Part of a small language model's weights.
Size: 16 layers, width 256, MLP 512 GELU, vocabulary 32768.
Architecture: no position embeddings, biases, tied embeddings, ALiBi.
Each number is 500 + 40 x the weight over its row's rms, rounded and kept within 0 to 999. Layers, rows and columns count from 0. Numbers have three digits each. The size before them is the row's rms in percent of the matrix's.

# v: layer 2 attention value, 256x256, rms 0.0318, rows 69-93, columns 0-127
# o: layer 2 attention output (transposed), 256x256, rms 0.0608, rows 69-92, columns 0-127
v69 114:517547476448508515505444474448483489598505503469469489513458480553574457534498493499504432484494530495567501493447417463509496534505537443452510503404503551544479456490500463502482557516494428518549566541442505484465564463609488423456567477437521520541493575458530539554465493514562575532425533564483480559528480520483470545545551536524449430445551468500506590562492553479499471473543
o69 114:493416539548527493565558564537504529454503501558536474503573581502455641536518520505556569501526512528462512517510575457459463562484473537479525514520499458506484551483460603509506484475538490478397449474513520543532472464476566504540429537538457452505525416497462507491519454543448468463495427477498508457462514492515514445483488505490538526529450509506504448456505502506478469479486
v70 107:428447520545522502502567532442502554418558453438511473519483519484489495482531457521501510547597498511538506516446500587541449515549557476477501476492522534490499576513473520506474484526528517571546538513522462482415534548495502468462480471517450402536574522516427470540546547485497508493418547535530496502504491525483494474457497541453540519556497488499443461526500524483506574466463
o70 105:569523488503522545542427548578534509566461580559502467451542441428567486510463516489480528456442455501462540501522481435533549454498459534517510608491544472539438428486553528495521531522507468481512480472517550449550486463488505563448493485464505553465493529435552532499489426458491447412521540583484507491532534464479528499487422449529455426443483480451544496427480510486508494557469
v71 102:439444468511486493456458563508547453529528515463539552488457519552506525508519546459506486518544551536519558520454490550483428513531504468502532513523470493437463521453475514543475493545525467545455504618504480554462522495461466464495477522427483401478473518475455480414513456477442475471503454500477505509493527560459487485458488495427519481590470446530510564521482522423548534527396
o71 105:524518515536466473519518558476480611539484490488507507495541483436503457544474439529434500474490450475475447454549446453504554507510480593529448500493437535577525477607529450492546527458460527519510566462515525431498572505528481539468508521571435633486471478452517531521451503451521547520515518529430533541443502477500509502509485469512493410432519525484457467465537531570452497488514
v72 114:444539445463476487491450470529557485572509571524495537504478433484464446550505516527578488450416468488483471529528520499456554467498489564507522530487463507531561521488500598521566410478424467505462550419522507521484446511544482504458475530582495483499494582448548498523461515545445487480476512545584522558567484502421462508509557416475534506485602492474463493503482450468483502517497
o72 111:520485491559440455475544516456506539512517472601535465533533561520521506468496488430535494512552523469554532495471507488537519524495490381485430500532521462482455473518517449516468525537505539537614451549431538463467557521409582474534537519484486472478459453552461453473555458519571535499558444508485457476484526473586473461481463509565456482508470514429577476528542538509497540444526
v73 109:449603483494493523495499486479506475503521485500541477474494539503422457518475523546542521466533510446419553485498532444497527463506515449499548407447557520457553487526524572562568477504495483537499511504433524463586516400559453424456507517466449536523531527493516480477532560452522509493518582509558484513477511537495512594511548454493519545421557499516375466522554516482535478442524
o73 111:514464547501487527553509489558482437441447550477448546438448489516512585466479499506501478535505508482495448519502484536540449539494489538513458578555452512565421517464448458464454484501503522501537504473570496502434454448442491562515496542501508484527486452504465460556525456545525543450519441578479523486544486451445522420517493520466504443587418517482572490524473415520515474466492
v74 119:492540467468467482446441497502498544510444445502489557585503516478514494505498496468531431507443517514552485495551481501426503517472477596431477514474481564544527536487528486487575429451438536468445522514569476532483485480511503495454521520433525534577527522520512503541565520492452500495542504479483513553536517467506541462449504453468516416458544465568502492581463435476496570441490
o74 120:472516537538550504547517465539474475534576496523519469473488495474515565544508464517473536482495424503489518475504512450524513418530481408493516447507523454484486475530432504523480599522535474537519494439526505435478532460520533475555519570475487437427465495482499494447451438517522452516513469484548516478488446548514476481480573497498528552532503589495464477485563567573479464486500
v75 112:569510484452494489484515478518467510506552447478440508523502453533422496457511530521490531490468515462561491471567469413410454525506552503544515485547555473489504482427486466475491489504521524501522494489474462446519444479457477497495511499513563508473539506526541521462491431550466436500517468480488502515555533484516460502484398487577504465438462521472551538507509509538537544514563
o75 110:470519522560465468453486570520587501496536489514497442439485504491559462542497518479463535533515441541486490558423557523561504458453514537446492499480445499477475526540480503476520500607504516476465494479520528523440545473500523504471433532534467498516482534503499453531456573567536558576462454546528450506456442525538544545562586524462459539533561473533448447537487451478493471496485
v76 107:549498498524450511483447503497458523519439537468537466524532492491485517527475514499542543508500487490476518534484504487562508522494506538481461513461491515495487468518509457486617479468426544562474489524532502510437540575463528467460547589473457484550443445480433543575532520498535533452552472515386495475567453538498431538506493498513567505535486481566479455546513499519432460451462
o76 105:445557499544485453535456500492519440536556448559517505475459522497535559507504507506504514502489422487499489467514479513448531472493524445554509520534458469498510499448489532550477545490512526447569586471488516492522434428584498522536529443520526492401530480528523534448422458535420487540485524453551580501456442486501533480516580521453496530481503499459521568509454448507512516580541
v77 111:533530502469475469582546467485427545464530446460526449498523434508476431508522530529527459434490487434502490550409497514454542532579495509481485521513553554515539435492544491472587489487496551508466545530554544542558585556496443470507508539506489446516448411492515531490489476488448491499487524534609534514560493452488444549459477530487533476504595460564495546515499537523536425499554
o77 113:511472515520497468439448556496575397531490484481509546497499549545465565519522487442484597534550428549506490432597490485561514427446512497501553504427466443480492530513497467561453469467512509504498526406443450511424424426505576483510435512488480528487529538464501505522490510517577499484527530458432525495466493567523569488533512468479528535497404571450473480512483450404486521485479
v78 109:533489540518550527553511547522452521525529571544413460452468499458388493505493454485532475464520574517469463478415524489446510556476513474546501416516538517516471438530502495455499498523496449450463479473498489493561559500486545486492494583489495448507453540471508371520476471501486548472490432477436468466488504516449504503502481527531494486503472481527506550465545502530473539509562
o78 109:451506480532440465455527493461553469408519458469540495498506549531549496492458593522489481515496551545552560508550512473535498453545468538503506517544471475499513568450506471557440494495479486515538452525494470478525481525481395517453484389525523486429502487508483607536534515537563510494525572502554470547495479451520467466533473506466578512439525511456478487517481500458491540545521
v79 121:599487465518509448511514592481450486485521484504453502487510437469475435490475523490449485526477510473543591528493489497526473497479462479482497524484517448538495448542456535564462443560486453512516567535403517522471474545520506492543550434489506536493532583506545547457500517532456524553426471506582510500504542460525530524489506550474457528442485543445435469385504482498528516484602
o79 125:484489483488483568475535484530561484504511531486476483551456540540528528508514540530499537483547519521460435474444495530478557478475551505482468466489445550475540525494510479460502503453515557479487412474546469487578526529476445531440467519584485447578439426494476470541492586506540472503562534498468453510483493536454472502478466405529582434584526500502558465511489529529517507493493
v80 106:566574491567549471488516478517487482528521519480516495520461550490540513521436581491468436493481507493503443554530515486508452544517483449499496526470523514518473506505599477450440459462482524499553575476519461457456471536468516528449479544495513522499456465510470528505468582481608564493535493546564545503514554436546489437566522547477434462539519543542577552503530499503609457492507
o80 109:452542516435502487502441529440515519463467485452517601485470536451451472470586459524533552547486502509445558472488507510504560529464485517475491452500544471498494491511422490516519540467490511510455448523540528549522466526540525474556462492497498480424534576532517498453522471493495451473507505457391537473513528475483536577458506499524502466473492474456470458433510522509342518469484
v81 112:480487523557575448561535425514494473470496494461544464486513506485503446528510488408418451475444423519557529422527545506443474502478493543560496467518531474459395486519546548519565520540463422444521548496449470534554533535524511509508470508530522557570472521503519500465488525475509533476514431477418506434434509441469566508513505474535515460445505576498459474467518474469455475495578
o81 113:473568518461429536461503596504487464453469454498408570467462513530472555513514526547569482468584592485476491461490459500528512490439484479455495484557509564568563506545481473456459500435536574466447486484523498518458448519448486510563564510493534417464520523500475545570490544530493480519431549430505483517580476563552381470511493481431458524504427474465567513541479523574525507506446
v82 115:470468437487456557474514436518568485454477525521509459532426481501512477520524512402464593472502535470478474401565498541472522555495528496470561453516546488539535496497479513464492459572521555476515523479549457478580427469516538474528479548433509505604550533466480548493541492549484462524522459514471517508463518488422498495456543532448471489553474491519496491589472456545529480445541
o82 113:476548546541561417559525536504453472558512477521569539494547438523461574504543439536550387484440536526488501504464493430531503470510439494515396478432528486457470563517496522503544551416439460513491456539506523522450498540581438493511514404472452539429464514515523409519459491521564546497439543477509524465542491541505502529495514483573492495532517512528519534428534474464442523514464
v83 124:465471562471465536494506438525434461493456526442547475479440512500468425506572488464540486464480527434544515535549503581602495545486517524550505507462572470452502493512450470466526455541557496544473492436580437467440486516409537521521526538466438540434512452425479494505558449469530553516542433453580524496491465496491512431479513521456543516467413541538472508478565526492456479475499
o83 126:497515462520498482456508526472546479498595450551486539498467461505534501482458421600478520561548503526467494477455475546459506427537466445441461529495471473470455468499508507593482507446465513508485552609411525433521482487543482494480486476543558465489510558541554485532464549510473477459469521465434484491548503489539474561517472544605475478537538432477527438520440475478552567547565
v84 129:453516487516559441532459489486509477500509478494422547534499506473497462483471442501476499457488439499477541540488463512533498488510531467606566513410528518499464531521561495512572512564527511488526462530465496485482514500511433463478448530543525487458538555552515458525477507502510540462493441520518484477514533500440457501476488546560533541513447587528426517524564523387495580544530
o84 129:515519539504396534477498550460522524529506533504551430374483452561464538537497546546505550521529529477522498440488495504444475546469465539453397511521488482546531482565525502520461552494507516530503555491537527516529461524454555515478544482466513499523483512509461525521512466518449455519493585523444526538489471496550471498524434438413460508483474443475610514522535445613488426453501
v85 122:498530483580450471460534517501544499601490496417492494544541509456493486506522475494504507520489528489443428504522455501489550451525459524482507555514444459454462523565560525519484546465440460488510493548527509480522552463546481537502485555553457479520467445517460502491524576466395494506491537505472491504509597471459434506443476474512569498471505534482585509539483468442487598523456
o85 123:428493536513513483507463439515486480462501510526459553446448532508457492416528528496546486510496470514517541534540544431473457442462554493517474419492465508584475510471483471542557494540536569529569505496489527505482471508481507514475486576431503511457538484510438462481474391537522523484547537520487587492469413495542546441499536434511524499502502510484477510464527557540480442471519
v86 114:490482515492461513448517491454498468507467483447501479481510507463499386544492435589532523492485483528492467487541488486466581497519538530455463484435489511482478468532513492483513461394466515515475578453495510476573482558482581468500525409511578570461516471550471552506516506444493528537490501494506520569518495473490512503568498532526435461469486482500631542516429471587422497443515
o86 113:504487502479523458551475565503525558512558529521505535547532434502488540440504572403530515482508592501487504523496483514576441500458463411494480537507484476508463485458499594521533463582511487434516510525484483510478492482475430483476508577497463509532474549461502491475473520583522492457467516485517450455450425491485466486504510467477535593481519561498456470515567554387527532506541
v87 103:460503536550529432493580516537521548469539552535563525488519501525495552546506519533506481536493533486559456470516452408512517470505458492535571485521513489456526497505491547485456449537537445506377475527452521493467525507396533523535377507547512526512463434493529457536447499481507397452508456488488530415561451502443414449539459499525540482579426479505525493446511523546487530546511
o87 102:532530459462516538474451474496449495492465465527448465521469508478485384532487550462507527473516485462452479525421536576539469520433495535530442526485498483507499550488502525516533489524501519532564465493511536503500409452551444510513511516413483530499509534462440592494548494526467578480504518535601442532474512463537575529519563511469478554438560467415478566572471540452452499474482
v88 125:547465437469544529525462532495507501633512491508439461486488457536490508524496545476495501407500531462451488522493530522516495508464461481395501519526507509483496477485527501520439520511601400514557464420442531537424450485512502406503471498482483485523502486495467557525557435515532486469511477467527534469523552517504508539507481506503493484471509483472524494491551566453525547499523
o88 116:426544528457468435527518435542477543420463484516531481510502522459526518478506496555504550560468457564521445475495459530440529496508512539561525537478532515521512542494497475493568460428436554515487482534498483472561495456438473566426470474532477495446489529530506480499473552450522496483468444528551484482570483499549456516488508467508477522502514542460463425534459470495441457521501
v89 108:460573496498481456506575534424514573491497471561521438465524512445495518506492495458444476514450484490570519577444597545443467484446497533389517534484478553504476526462444508509552428474518582471559471472422472472514512446459531548450465499509472515451488466532480528477520557481516473572539555468458483581519463512526510552535491490471541467476630534476474507551533522531558479475519
o89 108:513534477491483556483435530545469432514480511476545523571476496529467522506507488534505519450565499512454460406526455428598520502506464470577483429527528480486481461492479474450431555493461432505477590560567556560482458562564521444544504541538504442507545550450578412484518456495525508457481506540564539446488528445503459442517457476547410533501332511527477461415511512458494508541447
v90 109:506581590505527456556511446509462475553471428478472497565468457518420513526454511477491461508482441480478416522520467461516569547498537482475563511474468570557517517453436500434494523554447527510550577483548560471428472463530457544393523471490449477506511585453518513486584502475521469550464558527517527520511507505504464495510533495538499541430485429477501524535524458516518538525472
o90 102:475427438509459551460522546510494504442474523533505510488494520488596519483570500511543506501499543525490559553547512524518534449496481484463419485513531406449514538462534520555517496420567478537459467500500497548534458405468501477582483587494540457489531415476530447496454482514488573501488447434470532454467500508486545500492498487521479459552586513555486501409459485491453481460543
v91 122:571569515505514478498489488506481444492536556521569505451506530547407521454560565535499567524493504508494547513446474482486497512511502498454459560513433534539576472486427529499528564498455522535478484509476500441510514464532480513473490471489525524509454550458558486471437539583516495557487534529440514566495424495512513550557435377478442483522563476477553527535459489510519490475413
o91 122:501484468495539521479520483537512537504474464483433515593492496492550460598443438438505442545502515512512478483526560489490486504522522505585555454513557424493473499483533522482429437535543433487502488484571504490529491551504584466510478524531498561420500418535488476539561420455478511487561453492576507441442535501519520461459565643528503451504473524503503491449499561484497536512584
v92 116:514547491518538531573460524505547522393489428528505495492477468536473450460472473542481559427491499502523491596517540482493499482508568466525453479505483491470500539463459567536481466472525454441502505523516527536559467520533512525459525482483540494439537586524535517492520488454579468514449450583537519561521614509540498466530456464478483526453432501474598580489526515542548486453496
o92 115:552493488485532415404590522471520524614500554489484504488516496482547485474578531491520431536577529508507503479483477512493447537494472534471478542485509492570459485537564428449546528492476515552538456523518509479514534550447447497514491534466506498530448482412494518515521606492460463511536531422508444494484468515444508511480460510524544462534485472540495405474434469474440526525537
v93 121:477499496556578528505531393513512452539497510564520503527476540549521474487464454526431522487497526539467593524459487562582482533414537499442478506474527584493470474478498493533478551529563462469569459518497484503573489524476442525430484490428478522536545524445479523401476463510488540490504498470492557474527489534446525551509538528554485498513562499486411452555487507470554529458509